Part of a small language model's weights: 13 heads of 64.
Each number is 128 + 24 x the weight over its row's rms, rounded and kept within 0 to 255. Layers, rows and columns count from 0. Numbers have three digits each. The size before them is the row's rms in percent of the matrix's.

# layer 4 MLP up, 2240x832, rms 0.0223, rows 392-436, columns 104-207
100:099133111154150176141095098150123125160122109121137135146103118138146142161129121136120080124118165092097109138162134130117120137161121100142170144146140095123118121129112118087133124164157127184107123169121096155136130117133122141132129122045149138135122132105159111109164153113139115128114137077112146075185115
097:131152112120134141101085099115083123132147122135143098142134104161107132129132155064150137137128119161155099165136126115108104152130157115129105169128091137157149098105126132089135186132132126080153128120126182168136121130113120146158145130122113111156102158128124122126146124165144159186197129125118132098128133
101:103122079117099145136099117155094114113091069122117118082148126177118142118119143123166153086086120166128143136145132125125140156139123105125128102115138154156134136131130159095163131102169103094140137093159159091101124117121119186133163124181144113131102149122153166162107137181131123125138119173109114136152116
100:070124112114097113116139149131138099123208132130122140145158112139150128108142131125121131141188138143140166154106160155180157177134123121128112095116103096140147114116164109152136116110127121118101184129133125158154122174101127111123114122108086108127155175162147195143129092112143163161138142131129100120159153
101:133108142136149117128156125149134146117163154174114127152166121126145126118145162169078144090120125131104160179125164151121176154113077126123102117105087143148116125095112134131143109082119151070124136124111104139141100117153119149157148097110104125072159142110131109157157153165120106175065090124149087101124088
099:095207123092146147146125144102149149128075119129137079135142125118179075124125143097085151060123160093110137123139145106122078144155139129125121145081181116145169137131136124085112146137132138123117107126145136098102150121145115154104121128186146155127127107107143094081170158157122135120081146118169151186120125
101:157152145115114112145114134124164139081116139137120113133161110140119105158122121096136178094136167136171133144147088111187128163146120153119126154162106139073080135169107133103102139134140123178107100120169173097160128129124143143141126149150144133082098152099119157145105123100112108113134140117106125123127116
100:157147168144123135108101120158148158118159122149147122110124144099131140116147115131133101114127110137152091110132075126163125138145151133141106175175116128099122129175113151127161117093134166118164133165136129107138098136136080114145111126135130081162095100102124112135148114111132120098124177153095147119140096
105:149141118118141133165119116138102108125119160146098076084120128156123191137137191130144099122116132161118125144142135137126145121146142138071055116130121133103107130139156139122132132148121157131151106133165082116136111127111112149120168080118106127135136127129109159053102110106150095077195098156120145095102131
104:122115142145118138096130127143095126095162160109133110136120148181140128136154093127147113131134112123126133108118096128148112160134172131131144055147109115202142083145140137105096147129124147163146134123121111125136143100123163160091101132155127112126149140094133169121109157131098146121108162133085132122158128
097:069112121143112128154157138136123168115168145115092169105154136108150090106116101157126130120123133139121198193105144074075116111130156142103113122120133163123143133133136109064105165098135151079134137116108142093145103157124114126133155106126111130126140111119151173131116155128111176159106105143123146158121138
102:166140130101087127127149120108090149132167141133142100137141135136129141141169145133117074102109116148068131107150190129129152164152088117106164096150121113138112120109149150148145103124105141122171138125096108130140111118127088130137149110111151179143127125130149134137146111127120140115155144156143141097122149
100:105136107100115182156121107124162106098114134122142160113135123134116178123140139104111137138143074137126121159157086086131123129124136170089141134116076163138114098144138157125143107148115121083107135112142115126108175162119152101107131116156121123117113123123102116133129164135130144143105188126142100129128139
098:107129123107142101143130150157141161127121141143165135168125101137119137122147139156103128090100132124140125130113096112126127150121113119122142080089118100147127093118114106154136125124137137103170126107161131127160124142128105175127106082117124140114100124123113127109129119101077100130142098130154128123123134
103:126093095146095153124134106093129166130145094115191137113127095134118106107161166135121118088146110139102095133124144175119082188096110093113135142161103129148155116118125132143111107111144139141111089103108099105123145159131102127089135111101131146114121137137173109127117139138162130106159162100133118169108109
098:137140137104143106138107128155104123181115129162080103146103101094148163092127155155154133119106152167097120143152134106112138080121127148151147152140148129136105147099141104106124123190111103154097154104123161126116129145124139116148132141107132136090132105136113161081103128171096133148106161111158139137134065
097:118155145129115156102156167095116099151123184089109126144138123117150121130141138142137088117112109131133136147143168122100124127158120118126147124138117160139113159131121090151073111118154126139101093156106143095137097151141123134126135151109145183131093078122146132148094130105124118084136103123138111119123112
099:161134115083132146132166135114155150140110104139145135147124187084137115097140102080164173155119144117154152130136104137087135160117136133125132121149134104129115129102145142110122125162128122135103091157142079096094120115122107153156123186110145078107115140139119101159109088122130124154139107135112147157090117
099:147143062137108131134168164106107039124158128078103136071136117167072162158181137110100152113128101106144138138144116150122124124120090114123070093094105162090101143089127093130123123104114134115156108143145133102120162107085134129155167123097121048155133123131120135079133107135118135146113134145096127114157138
096:141157139153138088116133185128132132097121156136138145154119070119099146155134134129107121117160092112137117129100126165125096127105158114121113099113120122113124149104137092149165174108099162118121172119110137092113166121137104129129122140150114070081131183161129094121089145128121114163124141112119153117159093
103:142135119113145126115103163114150108101135101119144102131143147164131157134128112150161144131081152095116121128125106074112115119147138164139118122137153131112158104078140139110113127125135123146136111162147190116082124120113110123187108147124086172110108144156134122075161155093143106176102114073098142138144115
100:131134125142125134151146156141172142108144099118141119156130093145147135126147134144099135143090113118125097195130129122204096131129137115109110145153079119138127133158122131108120132120138120116108113124130173134119130114129089069120136118130130145122084127109106138126117101134108101120097156111142168172126112
097:134104098149114135102168152133116138142164108120110106137134128159137097102082107135139134112112137170125119112132119184169132139120118062157146145142138145113115112150128144135168119130154129130153147170100147129137122123123109138129109143110138128101131126162152143102103152141103129114084140135143128137141134
099:112134135135140145111149139144124118090079071115116111092165129139082117123142142138114094116127112163117138130143147152146132118113163142122092100127133139121099145142144145156136088142124103154146153128138119149112117138103137147126081122138128161134110133147169095155074152140114161113126102123144143142123135
106:146128120097103140148110114121121151141109155131116146124113152124126128142143146144140126127130175155152103128150119129118137135118125148097106120129113193139104173090083100121137122120125127123131131088108121147122086119093129133077122145183124110125151161103092087161123096110122162136123121071125088086133138
099:164125137119127185130131113124132151141108149104145104104137121158103094170125129106097148200131107138113086134132136156137131120144088086149146103151110098167171198138093096140146144160133139139175150149146138138122110129123163123128133144138133165148144164124083089082111127170131178098078160167151166155154112
098:142157183141106091150103129155103114141133134090135106114155121143155135135123129134120101138119137119120166124135116129134124106068152081155076157128137138092132139160119124117115159156123139162101153143130101119118122131166147160109117171117093144075078124117155168117074118099112158192124117131169146100145096
099:099148107113086122133140099141165137152083142115157111153136111113104139151111138090102132148117106139129115180129142090112100091152087149123176139171139152150132154136110100174146132145118124144146126127190117100113136148096125139128153113103141121069111154136110132118143141147160130176143097138092161131134161
102:146128146136176095114080144119145116132111095168129120127123137121121102136163090126149147128131113113121143073064155178176124140106106061137114165111112169166113131144135130147062202166131136132135123132134126115109127136143119101127147147136138132131133132147127092100140094143154110139099122131146097142139108
106:122116145095145130123084133108152155102159079130153125101119109108050120142160150119173102133125138153083127104179113102149144118194120147175156111133119139144128140091097132091165118176149090110122111110118146123093105126147088121154109150115140095140114155119157140119133108162118133144108137196121120130111132
095:093124119109098096114130126116137154147137116142101121158118169134096118098134108114120132149116134108148154115134164133107157117130099164132117132116159164108099108098142148096132122109152142112141126117096123147122144162140104139127149106133155153131103105139128162124106187141109153094105101098126133112113123
097:079120144141159084109107085142169136104151069152080133134104118159170127154102133126111103143137121067110132154121089132149090137147154129121139128159058099114143148100106125140095130131115163149112123136072102132129136105114113128123124104116100093190127140169105118134114088114127130132118152111109123107124089
101:115134124115110154147136104097096115139096112126105113101120141123176103138086103133138123129123147100133085105106148159098130127132113146147086137160146125112104122114145138088125108143163131139129160130139101124097115140148135160127128099135116132159056136143143116135135137094125115078144096050138128107127107
097:132130151165129115115119126123090125183102151149157101132158109135145104111177131123173116154105127126133091162108130168116062127153179101102131124154136111102103138131122195180128146121132135105156166121135137117173109125131151141086099187100132121109145112101150179156107124122124100118142122122128167123086143
098:145150108116117124089116112107162145079140077151113123090169145124130117108101135104139160137117136085161127131099119125097119113154189119142135130106106102106163078139124120138158154107147134138114139125105158142133105121070127123082088123144140143129129120123139119152153143093105137149142121143147101139135124
143:128150096166156132141087123093134156116158090153127142132157111117089123108094142126125134119165097141115132133112099118118111159099126131132132128171126146153107143174139155163146135105127138167132139095128129175113092149105134117139095113111173153128071094104160145099082174164156128118136111128148125159126132
096:078162122149138147129169106106105095120133108138143117130169121107132148105135154109107120133135109139130127123172134127158148147129148146114123125120117118141116103098173147164127156108100108132121121123136139124099154162136070139129110143082143157141122091094159140100132144109137128134144120145118124133125121
103:114162141135126117119097135113141136115122146152132118116128081144099112126133124084110129084144105127146086157110109137123158100082143147101138115146121168129116158148112131082152076109095172136186148109113156145098155124101122116098149137110169149075076141161149129151098110126123137132175100154148120112118108
101:122181132140096174124106154124142133109073113094106132152159129070144129127082148108118123151121123139111106137130105150141133154156136140117131125141165114158139157110155122119124128117121063152065134182106111141115124117154134099126123154097175136089134107130103176131135141116115147125111092141125142127108131
103:161075134159101145134096071130126109115125148167128136118108127112130173110093163141110090144114146108080166074106165112137123088110079130117166113128146110108132098150169129128103137108173139093140109114086089079109155145133102120159125134137082128104125101114098092114109135150157129133113176124129125071138134
104:136092139125164106122082155138158136094131149137120158146120118124130123151080127116156097139138131149129111142121117121150125148121107124143132183162161176107128152149135107131110149164148142119146137110106150117160108131157133189159125149124109110096107132145120152135139117169145147129114122116145122175114139
099:078116096097121101119129127136156120112134107125111119081144104121157157155133122126116155131128125126128118126091155098145144152123140095105106108130095139096163103168124140143124159109093127130109148115181114116121172147070087115094152066144142101119118114121117162110120113112082130085117131120142126130131144
103:131139157155115126145110144104156167133111141130121109112047116147127111125119117124119125121126112147103147116124140137126113066128117123131125139136132108111080135116110132153125103096083175157151133079118124104142154137112191135068134123127149165098134161110178120132140092147117118117136084153146161103088133
108:074149150160147107114172104113121130179117119120109151130142080119146131134134140121094127160123108139087175139155109166174095071141137130102150136152141128114120148119113123175126101115120113103127108097148110091096119168138079109156129086167101113118145151118132126159126146143110184124110134154105103162100124
095:120103126156113101152139096140089169127147157138088144138155105158132139143142122153132110101116157140096108126149161124135137154153142151132091109103104154160149127111128121111135129176150120120170128108125110156143073128141108132124077133129133137122162130169128117108095176122145076127160110132149113150116130
# layer 4 MLP down (transposed), 2240x832, rms 0.0216, rows 392-436, columns 104-207
103:128111137080123095134138119147099142094110129115157128104111109123086157122084154104143111112161149103158114169085141122132162087156097121150154182138137125119116124118104089124094127115101161108125137136131155138121131124146147136095133129092092098161119159119151118134175120115142114105140161144094113127116104
095:130173138115131094160104107152134104113131123125160122135089127153093135126097133109106126138085148123146158168097149162144114113140127126171093149147141167108115145162075144141163155134175147124092093147107160100153098142065139099105152152123135136081127141161094145125079140151112160172126127118138124122118167
101:127101128117158116143101119180122140136091132128114118123116132131066130144118124095123100130100134120109108143136119105122167140138109071112133105099116115150131123109099159127161136148117131131090106095129130152136149127157109111135160123152184158131126156170129142131153140125140115103117130179100151115114161
100:146128123116130168087165091123101112091105153086161155168119131098144113144108134134121097099143141110150149113142161148142095115147142166150119119150165117113143101141163132105151092146128124106127104126143126140131166108144135148127114100149184139096146134139125146138121096136124142140113133121122104108129141
100:115068115132110160150094153116137112114153154106138121120106128078172101117076113152152140133115166143140099109088125136152130103113157186132183150142146144101137145155104132113097155134126132099113141099127154158151122119113137189089137109145109138118155125160114113120160081092164102111140163135105114126130159
101:142122155107129085131068099152163116100160113145108150110162131094124121092137142129161139111114154144089158128105113108181123094085153180090181148098094134177144124141158109088145086136155132115105109126136132081169127115112097130134105140128149143165131172129152125192127146129150142098134131142159146155148132
101:138081121152128088144133110112119126108142123116164111122131127163117110083149159112159163110094147185123129151172099121143125124148122156139051108104129118101102156083137142146134139170121161170146148115120134094181122131130142187156169141126138163153136154147092163165130127146091109128100119099118148109141118
102:110135141108115094172121106152138114152115128133166100100158131111163124168099115139110105135119143144116109086138092124124118134122152135145105116137145147114083146142155140120097133117142135102109125141083138139186134128107145126160139099124082141158113112119126134145110129128111118152118120122096149147132155
105:140104147077133137136140130176112118104111118146091138104144115142073102187114143109074127119094135146160146143133182107133135152104112105144141141175128142142132066120158109136125093128127094119140144140096127124132127131153144099079142153098114144083126099137135136119142101109119083095123157119120121107100136
104:130127118114121154099139129137140125109116112075128115101157132161126138126120146147134091133099119161112109134108123118132107144146135172087106082109112141135109111152097124144132104143150123182147112153149115070159121138135110128130143121165133127141106118139122143112152116140150158119135129091152090095151102
098:124124123136124119117115149119136096180111170124130114129177155148101138162174098146125077123117145102162116118086123181109156125113150137122164106119098110134091071120100123114134113106154113117098136070132112129168144133125166126127178139118127116127159144093182138125096135115122110108108109141118119112106158
103:130124112115146136119129122153118139122140143138108105145124140153154116147135137138127126153139140079108130159145163117128114119105156129143138147131115130129141096109095127139118116128135134114110122132134160133149123051151131139128136145105124126132194057082109161098131127192140156145140138120145172118110147
100:121113116158099108159131124122122109135133169101136129106149111103109128153151142145144121157147123132089111116129124113152128106159152145121119163142182138146127098102131085153112129185117165123129165124149144138084115140152135122123128109121104113112111123125088115134107100113169123124140088127145161133118120
099:154089134156110086133125149137126117162131101152154116136167136160137107103146131133190107133194144129148094130125124169128126113097154111140168158099116125133136093144140140095119177120119155090148137092136124129109122122206158096090108103152138118137096110107125121148102136104180106106116147140159163142177109
104:125072142148154128105107121118124138062115131125147165112137154128177119124160183087155167144112148145160152138205124148108113107161123128096147158142122127125128121145128151141136091079144117114093099149145100130149126134078127076194118082133182137149170149131122138178140130093127124149143149072127132133150142
099:080109170139162144143110103109144104140144136157143152157090090130118130131146149145098132129121107157133161090156145120108134104095084140147100169066142128142138113160155095125154127156165132134145107112108105147112152106115159090140120096096134126096101137107150088160148086120133156094107173127113109116103161
098:111131139148126127116118119162128112103107140142096092147100109143122149123140140132087101139129122143138146097165127124048132087133114131109140169141122105133165123109146156145108152101123089110118121150121138150092139117153147121163084133135146109125110151146117120176129154122108162146151118095118123149091108
100:134121132125099110101195184108115142139110107139142126131120133094150166116127118128119154139148107128136186120111105107130119111115118144143115161135154146136084138119150111154141134165085110113165133174121130112131078122138100107180146149090091133136101100130156142146121122146160079173117146092149154098124123
099:113116125099156116123140172097093126129159080106112138154108123169107109143168151070162083110139156110173139133146148143145087110129118117135122113134102100119136142131099126149137099120121107107150158111145120104118101114124110159135140135132166127153125129128115103116195139133129100121168191119144135186135123
098:113140145140111167159112140153154104141182139114166108078143080164119124170137111146157104139116161162159135090129100123107121099158118157119133117156116096100108142129150164108114124125119078136149125138105110144144120104167115137137116128111193165126126139086094137150080122131132129131142116148132136125125126
105:155118134121133083168121139127117180139110090134137135120098163142128157109117145137138161160150154132118132093116147125088140160165156131136128079135150145149122164135095139122139121122093144109136152167096148121124137163142115118107107141100132146147110123164101146108114068121120130101146117128122142113122144
103:162128141152139141102150145111111127121156135114082100111121128123088154099099183140139111090120084137122100115110105152121104117166139180122099121092121093120124104137107158096125139156154151129136097117063143138140150107129100187121144129167148131115128163096153102170149144149132118139134094129132126113097133
099:131159142082152164126169129160079159107102138142117123088129139159163131105116126123119106112107117147112140144147124091123130138131115141120144108121076097102150166105130109121117087146125151139090161150136140099134090096155113113128165137116077146159139119115142109110105153104118142151109137125160114143140109
100:151132137107123126134128135167114107144110108146173110126105126099155121110118095102163111167164112136138116106168113134140122092134146130105106105133104074132115070159128140128135144116131144121140129115127106158135128125089109110137101123117149111171160122100110142132116155080118127170179090113098102135161125
106:124143114111108162131116125087125141133113125117107087151119138152155137168108106142134173121153118145171127130125150152149164148092099169126125149178130132123117147126094132104108133152110118110128130131150104126108113136117142129097136137168133144129132151138115098138141098127101125145120162122143086111104154
099:172140169136186124081170127151107140120148108118139126144119135169143107166173137129091084200121128157112170086111160120105121080137134101126130143143121109155149149089099091101192142135104130149154133141116170113072144150184122123155143107109141149161114180145109133090116109123148149120106155139145166129096089
098:151144154143122127079137118109118082097126109119147099106115121133156126102178112151152073119147105136131124134149149103155118094170119119130123113159184166130090121130110123140115112143115133138096151139169132083113196129068133052118089154139122103136142108130088109121136150134097158121193162114111110170111165
100:118150118119151139086116107137164154152101130135118103078126123091142091143103131124110103088120148128068134120169095124160089131116155150094142165125113149102151173129112078167082123143115135108153089086158099124116085114116117166128101086116128153114099115130097117160170121093167160171173133166118150132121155
102:151081161113138112139118101101109160106129097106133182088110119150115161126115124141153150127151140048119160161103130102194156086117075135086093093136090159134164103135105088129148112133101121140113158103094136164082074156136147127140097103106141118143149138090119161081155154129138103077106162127168131082119151
107:129109097102118137128111117118110153096149103131114105116076112126111120127109134108158122163157120159111146095139131152114147151118117156160087104151155165117144129165094176139157124100150099126125105089165137131139135129101119138107120151118185084145151137109137156117137150118120119151152112108145138159118159
097:123142111157175119124157119141135161132094102113125117098144138078095103148139093142111151152135141106145121152111112146111143143111092154112118144099173115134139158100091150137119112128134121121157115156163117136122130115146096139125129113108138151143101166157098116135123108100125145145126114144131111163117112
097:077099129092157127151104051109131096127113123147138140136145129100084131140092138121155091148093106109157094162157162160209128152123150086086054108136146156111153117110172164109124134164130127088099129124131123084130116107143136207106100132087120113160115112140138097120103138106129130098121143161137142098143139
102:149139115128146106121079135105164105132189086080200126156103162135090128095143096069138137150110136107145137172096120131137171102144114162124135134110143113146116129157071138108144117148111166127129088111153093107167155115112097138131117118121133100133082102135101120135117125129117098117114143100128144182147139
098:151120125084145123156109091123157118146147119097179129118127149092160141091146133123154152147147129106132112157117154118135162116169178133118190120126157151125132052158183113120159122102139094124100086086145131111167104168137165093136093134123123144144134126141163109157099146105123113147113154082126072102126143
097:111135103156120153162131164136118135166095061148126147117150142153121140127105133149096096131119102183136129115151146116126110146102115160148105122132153084113110119109120164135118091159137135129103141083128135120190164126150143174121141146151179125147114146085140154121102131147101122140146146136139126139162111
099:140132123118110119112137123138136137123125130131117134118119131137115147123119137119123135123103140127138134132142120136132145123130135115135129149123118128113128126114143127112140130124138120132117122135141129131151124114136129124127112140126125120124149140131117125135133122124132139126115116121132127123121124
097:084110158159134110117080097130142074124142092124143080132119069123141144136146107160094092105110162148139085135157145167132141152117119120132112112127123139100140090120139122101134137156154112118134100122100137133115106109125122129156150140134119107118125121139155171158137134126090145172140107152090142137099135
105:120096105148121121101113157168121108099119111138116143155103137097122165147105163104110119170141138113144110129154094152145145092114130103161109110124108133132142143141136122122124095105087092104113118141126116115164110105144148153160155113141111148150130133135135152167145097136132161160122139072107142151176136
102:118089106166111115137148127122091110160172088131138136127157098121179137118112111119159120118124155135111118164080145126114121100060133126174094107158067139124077137099139126112103132103112126132161103114173134158118145112174142160149139120132150123135137120112133119106098142094111146097125120136117143131137142
102:120130118161110117123142109146136085120119132144113134139105149124118141133142163089175119168109079112107143113124114149144089144145113137134145147154097108086139147126162124124082122131142128131070100106118073144145121114131135132156168126124118146137136088095116138181127116138147159144121118114106114132114108
105:113133108108151132157112123143145146121087159099146132104121130175147121123102118096121099108139109148134090106129123139126166182120115108083117098173091137109123145179118076140140147143164107130119137162141138084137134179122132173170138184109114138093108098138133155134141085144096148106102089103142116142107159
100:132127149129139129119144125149129093128149143121105136095173138120089112115112108170106179158147120093153146126108158093138117163137140143124119101141085144115166110143130174137129162130102147136135124081139113151151091132072116097092112124119162114129136122142064131116142126122111147110157112091126121165128096
102:126126143126091120145126123131096123117135145136145120138116156111143124140136107118136089109183152096125198127094118173125114149109130139118112100147145124128128142139144169095118130128104163159117139119110125169101114182130165149122118148129151136097133172108119156116168109137165157113111102111121127153096113
105:122125104133135109111145138125111107113118132130133144107130131155140127166152093098137097130152093133106159127093109151130117115136121104129128179153100145126122150112113156141122136119128130110156135144122094153167154149135116122134112101124169072169141145105155103139124136086106134143100142132091141152119126
095:106106145144081109118124070126128112127105160103110129124138118093134102157123149138171142133113095132129113145109138141134128142084148129134120151164122118128150135144126135144150179149159112184148097154156075174152123145102157138101070122132086122109097149145146104121097132112123104135163144149128067099098136
# layer 4 MLP gate, 2240x832, rms 0.0233, rows 393-436, columns 104-207
093:149097119086154081139076127150152156141141128142117136160153126133079092119124157152114113129097126136171116126125162104121111167094135144123126109083155151187125122119119152112115138152154135128150113130130191134112132123124139151126105131171143142136127091140169160112121140136169104114159115082113131117141175
099:149111117096114167151112144122118114100140133132129116119076136085078080073136134077103127111103108092120148160117102123152099122150098157086154156158124159132090122156146128134151111134128102104121153158163131120141105089153137137132072126158137113118150162119130100136090149149106083117113131150134129126096146
101:164118122141111120151109085163098094133105135116133111101125135113069131142126141106148144121124136155135138121157137141099139113095164100142142115091158103103117125149120114130128125147106114155158114128115113146125090130138132106151132120120115146147114155151137114114090140114178131133121107123133149135146118
106:145132170100159103099133146162074088152118078092127108147142110145062132159135164114093108118128139094139140159181168148165119064116113076135138127132108104151129149117168092119143157164112119114156137089140169137137112090120103096156117147114113077197171129117139165144149149141130141127152111109127174092097145
101:077112107112115100134156115103103118121138131163099135118156149141114114148121079084166113136117120124164173111136132159123097108125120163191126124176145122154084114099146110125128140135143120124129108120140110150104137139123109101117129150147144143095117120176120135130103150142126097113074122142154143140109129
099:099117127122130156131162116111120139106145134130125157123112111106137164117119082184156120128127137115145129123114102104136148134096125104135148180148137131153080155138146151117100091099145155128136166148129151129105165160092123124178124149129108147183147115123124085094126156118144147137130163115161142120083119
104:121132140110136126115128137178101124128091129123089142081138156121103168140105153125132157115121139144140143116131112140166109119192167116154140096160138154073107114121164164192128149136170145105106145160084139148160095128147117134181129142111109144152111166152188132116164141114108098132107106135165144149131156
111:131139140128094176143143130118121163105141110118124156123146165137093139121234102141108084154101152129094116123142071128111139130105116099171091146122116164137104133162109142114143116122138123148145138140143177129160120119128179176099086130164115158130114135160099132128125091121140119123104117111110174135174133
106:090127137144102135154086123137128104089132136104145138125093140126195124150125174083179121089088172145139114151088097114140088124172111133120132116133099131139141119155142151136158108131130158141137139138136142095129140151131156150125152112128130081112147119106137157103156129124103114109125126145110115164111124
098:110110117133132108106149106132133135159112119119175108148136168132162119181130138152135073132117134104139162126106130134138182135119179126096140105104133119112128119105153113103132151132094116150124110081135121184131118123111117113107104107126154129147163112130132144109135116150084130130126102129130095151095138
097:089139171100106110155117102140083064107134104109132147112138144101131146138118132152177073124123113134109127144151130128122126161141103132115136107124150152131105107098133132181080101111145136147148127174099098124125093131142145119115138088153128130118125093148095116098150141085120145121116176128112123128086130
102:140157140149099134143117124130073097150182099168121086104169110136069116171105154126156137146088160114166154129116121126111096131090121127164120132115166135150124148140161141118153097137142155125138151154113153181111144092107121161102133137094111144141134132097090157097121167114095146117127160150188132134105162
098:131103131148130101131073093163116164102142168143149076128138121135111118148146133109076153135110152129159092149198151123117150081138118117115127081111135099120166085136090143106151179130153184178092085106125125132132099094103178162136130137163101115111120118095160117132132123096122110178131138086147177139129120
102:110116126138134134131137124147107101197114152135116127154128154108111119159115083161134135058133090134085120107104140117142074088156126108165155150076146146124103137151099102134135104144122095114145118098144133149121077087148111164152094139111120130140130105113105126129127134132107114098154108147142132113103122
099:130088118140140092117092123125093124140175114179110131112200126172154196116128153138139137101114185106130138112097085154099048103152144124087117135150126150137145108113114158144121137139183113130144117118155103140161155113096124109129121140116110110128116136132157149093132149140076151116091130205102118122100112
097:116140124111181086080113122111119147095162087138154111157137134133124111113181109138133127129110146115098142154152158134130111141153097088120138130150097115086143098054138113139083155103103144112107132076178105133124156144129137103109149166130115118109101128129080129138135100138176074138114128155094124133134092
099:128121142143128116136180131140136093159150148103110168130135153151107112118102102146097103127134187109176136152139085133107130118075149155151143142145131112100106096129154104142138109161129121149109126145139155103124135101134162122092114143120077097181118101119125119128091132141089114129123124124151108147122139
096:135105138168121100136152132139163074149143100116146098131130133131114122171132121129123104133114109143119136112117170111145081195168126101143094126147149122154125129092095146080164127129131160082118138133138101109122139107125131121118132131132170116131116132124137102130122121078102086175119139123143152156111173
096:101158109134129136137132154122139169132095132142144152124154108091135150120159133107118119142110145119126104141150138108154135107127089083104130151103157179154119135127131135123137129093119131114136159097156145138102103151082142103143110110094094140180103133166137153116120081149100148111109121108123153126127137
100:122090078148166186181145135134157153127139131143128119143093145116106154122119155121151143150119158110109115128173113114133125155159122135127093130147137119167114124078143145128136133151186142143139112168137151148095121128151085144130116122117149179101139118176149175098107133125129163138133142104152127105154152
102:126127085154153176142163104106133119136154116109149109143070169128138136120153123163133115144121102159125176140131138170138165087087119102159145109136109111132108143135142127150175181105103120131130144168104105084164089093140156107136098142153109135130116143174098127119145140138138143092104115117149193099148121
098:139118109096135151117094161114132080138155098151124127138122151092076137155136192137142100098123152089170173167139120147161132104090097145143145107177112133199132154093115130130117155154155100136123150125128110139118131123114109116110156122108112143142153091161115135130097140084170165103124116151114108130121162
100:100098105115119102120103186152151090130126142097103098119142159154146126148145173182105110092111165100113113161100122153147141149149142101101152165091130170141126132122115155158109117081118143117156109124124097150128102120089146126134167159103094098123140134140114116111177103146129125116097130113086131132090232
103:134148130137128141113148164131134095145122138164139144157138139099130138127125154123119124076126138101136067123089123141149129159108091153153164129094118117169124137127136137121104140133138133099132138128157141141163113146144151090104098137142098135117164151133115154088147156138146173092146181134167168152124096
099:146099128135136110125098142130136097108131111132174154100145137108120138137107132146137123133106135126097141113143116112140144111114134148112132141169083141068155134127139153131097124112160127158161134149123138140122135131087132149121115166119092118037152114125155114138129112144141178115129145078144101136081142
098:125153122153143126155157107130106090141139138129147132128152174130114120126129127134149132116097098204127095100113158122088120104156148098150146096114152085169119133115163127144128150141118138098135112117117185140129132097093105114118158074144140125141151131147107117089132168153141096108126115103123146154115137
098:126151123125147104159151120121137149132156115122130114126132128168135139133166134121096121087126119118163103166142131135140145120139129128156127138118140147129107121113159146119188152112146163110158144118120094117128126101150187085157106122133131142158127104159133131105172203143149107102089150139145156159103119
102:125127136167146149123106084140129127128138148099123146165146124137130151123157118094149158102150158119142165123056089096145117099108144141096162105127124144087162121117141109101118131152101133113114111106086115153123102091142174150087118112105140130114168103152118145088118143160195135106171130110093137161139133
103:115112095128135172136113121112135123137158120111136087091141140124174120090098117153092109162095093112134170103133100156128138151130122101117149147107110148116106122132178152102136160109092108136072171157139120174114151105124110095114090139110148134125127154152109195107113111135117149103123130103144134119108128
098:119138122134125146130095087104160060114122105104137120150143127125117114132107133136105079161084136125114077168105126117093104111093141144143193133116153128144131161140103098107107112139103137123126144149093121135152095145080092145135135104134124138151156136118133117107148129111147105110107145160132151165120140
093:169105153145094140138122141144163140151122119100157145135111151141117159169150149123128107103110146127134128121137126099131177121090117095123108163046124112156097100139098152150184136139133129127123103138126117101150170108130083124100170153146122114098116099155138171115160163142134130168116089107122154153134125
098:116139135111098119119079166146120152095147110140101108105129120088142163133156174124134122115134119129144152139125131129116128147109133102083093164149127133132119139121142133152150132124136115069130135115116131128119103114136137144121066164147142110108151146174109103123097136092146169081113145121176138135136138
098:131131113178132155118130105104168137112120143109110062159087136098131097165095116101144153156146165125143173154092136156136145155151131172125134138129159142111161124116118159108142166106154116118079128118106159112117142120123107107152130139124152128171143134124117143098119157162128161170133109150121157182121106
096:116120128132099089154121135123130125124095132131126193118132138143100131142133082112120107095136145111083141142109135116132167154105136125133137179136144166120093097081113161125158101128116117132114136097105104100116142123110137154094100110133141118149113159114114161116099075120162118153139120121115114153122118
138:119142173165170171126102135119136121133159135138118100197118131116063152137118115168143135159178114108135115113102109133160142149132149110159142097132089117136118123173121147190129099097104151138133165101121122131149126169085122101173109082093136164158133143143134171096100155140144100105162121142113139120146152
101:116150117111126161117112102123103149125107109129124137102145156130133144125102106082097099134109138102144139151094149130137140123058145095086079179115106129116180151161165161100109091145118096144138156107129107112120168141088123158102115130107099151140104125137149129121092157084128140110128155130116133143084136
106:100111122143145131150111099128137095138127128102150114121129143090109119166094068112115135117143138122117116152108123143108136142160156101106125130196128092161115140123181142137145130142131124152078154114126139173121104137121100108131112113088144155103111092119142151147144162172156138139091069094132124145088154
104:096145132154116116069076100174177130139104084060070058114139120083143112121120152147090118114118167124140125152106120119112137110147107102105120143134145107170103137111147136107119135096172144168112102091129123134142176107137128161137115142118105178167102119164124145125121159117196127151136107158162112145081107
101:119133134158115115103158140147134098119134160105138100119125093131116097149131122165140125109078141110157073111146145097130130121119139096104149118122148151145105159146131147081139119075131108099145146134102132168137127061122110133136145099126157102129128140160111070125164131090093122152125161138090127109088097
105:127154164149111131132123136158093116105153147168130144154128162114097140123138128140120157100118140172126124129102097102138127119107114148139128142122141108096086133100086091122102119107128129076150115124152112140129100142151122178166152143109115099143123136161133138139107114120103106124118111152171128143139133
099:146098085144127154106100165124142128122164123147131110120109151118140069153178121117114125143120169135108107106127079158132116117145132125105131129114154086151138125088180153121133146138173136115132131103183148151125141099134152101115131119110095114118147138136124117114110082132117106127104107100088159097137148
100:119147135128119127108088099135139106161110136171139124094109127154114108129084108160097134137169139115132113114138144096132099126118130049145137093161100112146178117111113109113134114167149133105165149120110077118150132077094121121147121163074119087152126199115146121086121141101123131127117118133111141115169169
104:123135103100105157162122124163128173120132136112105099142136158139119101077116134145133176100122118138115103127124122120145106148106110111145164135138126154142137152168117117112137096112168101140117110119150183155124116090109133125129134125136120148124116068154114127094111107117140145137131135105120087087118143
092:107115150141111129099144125128142129105147161153124112117140101105110140125080145101119108116143141110147116130083102090123110126121128164125106123124163111127151117104091103097148115107085139096154095119102134103108134178111154138136180137097177100148132111075159134088111137147139080110158133137134142143120126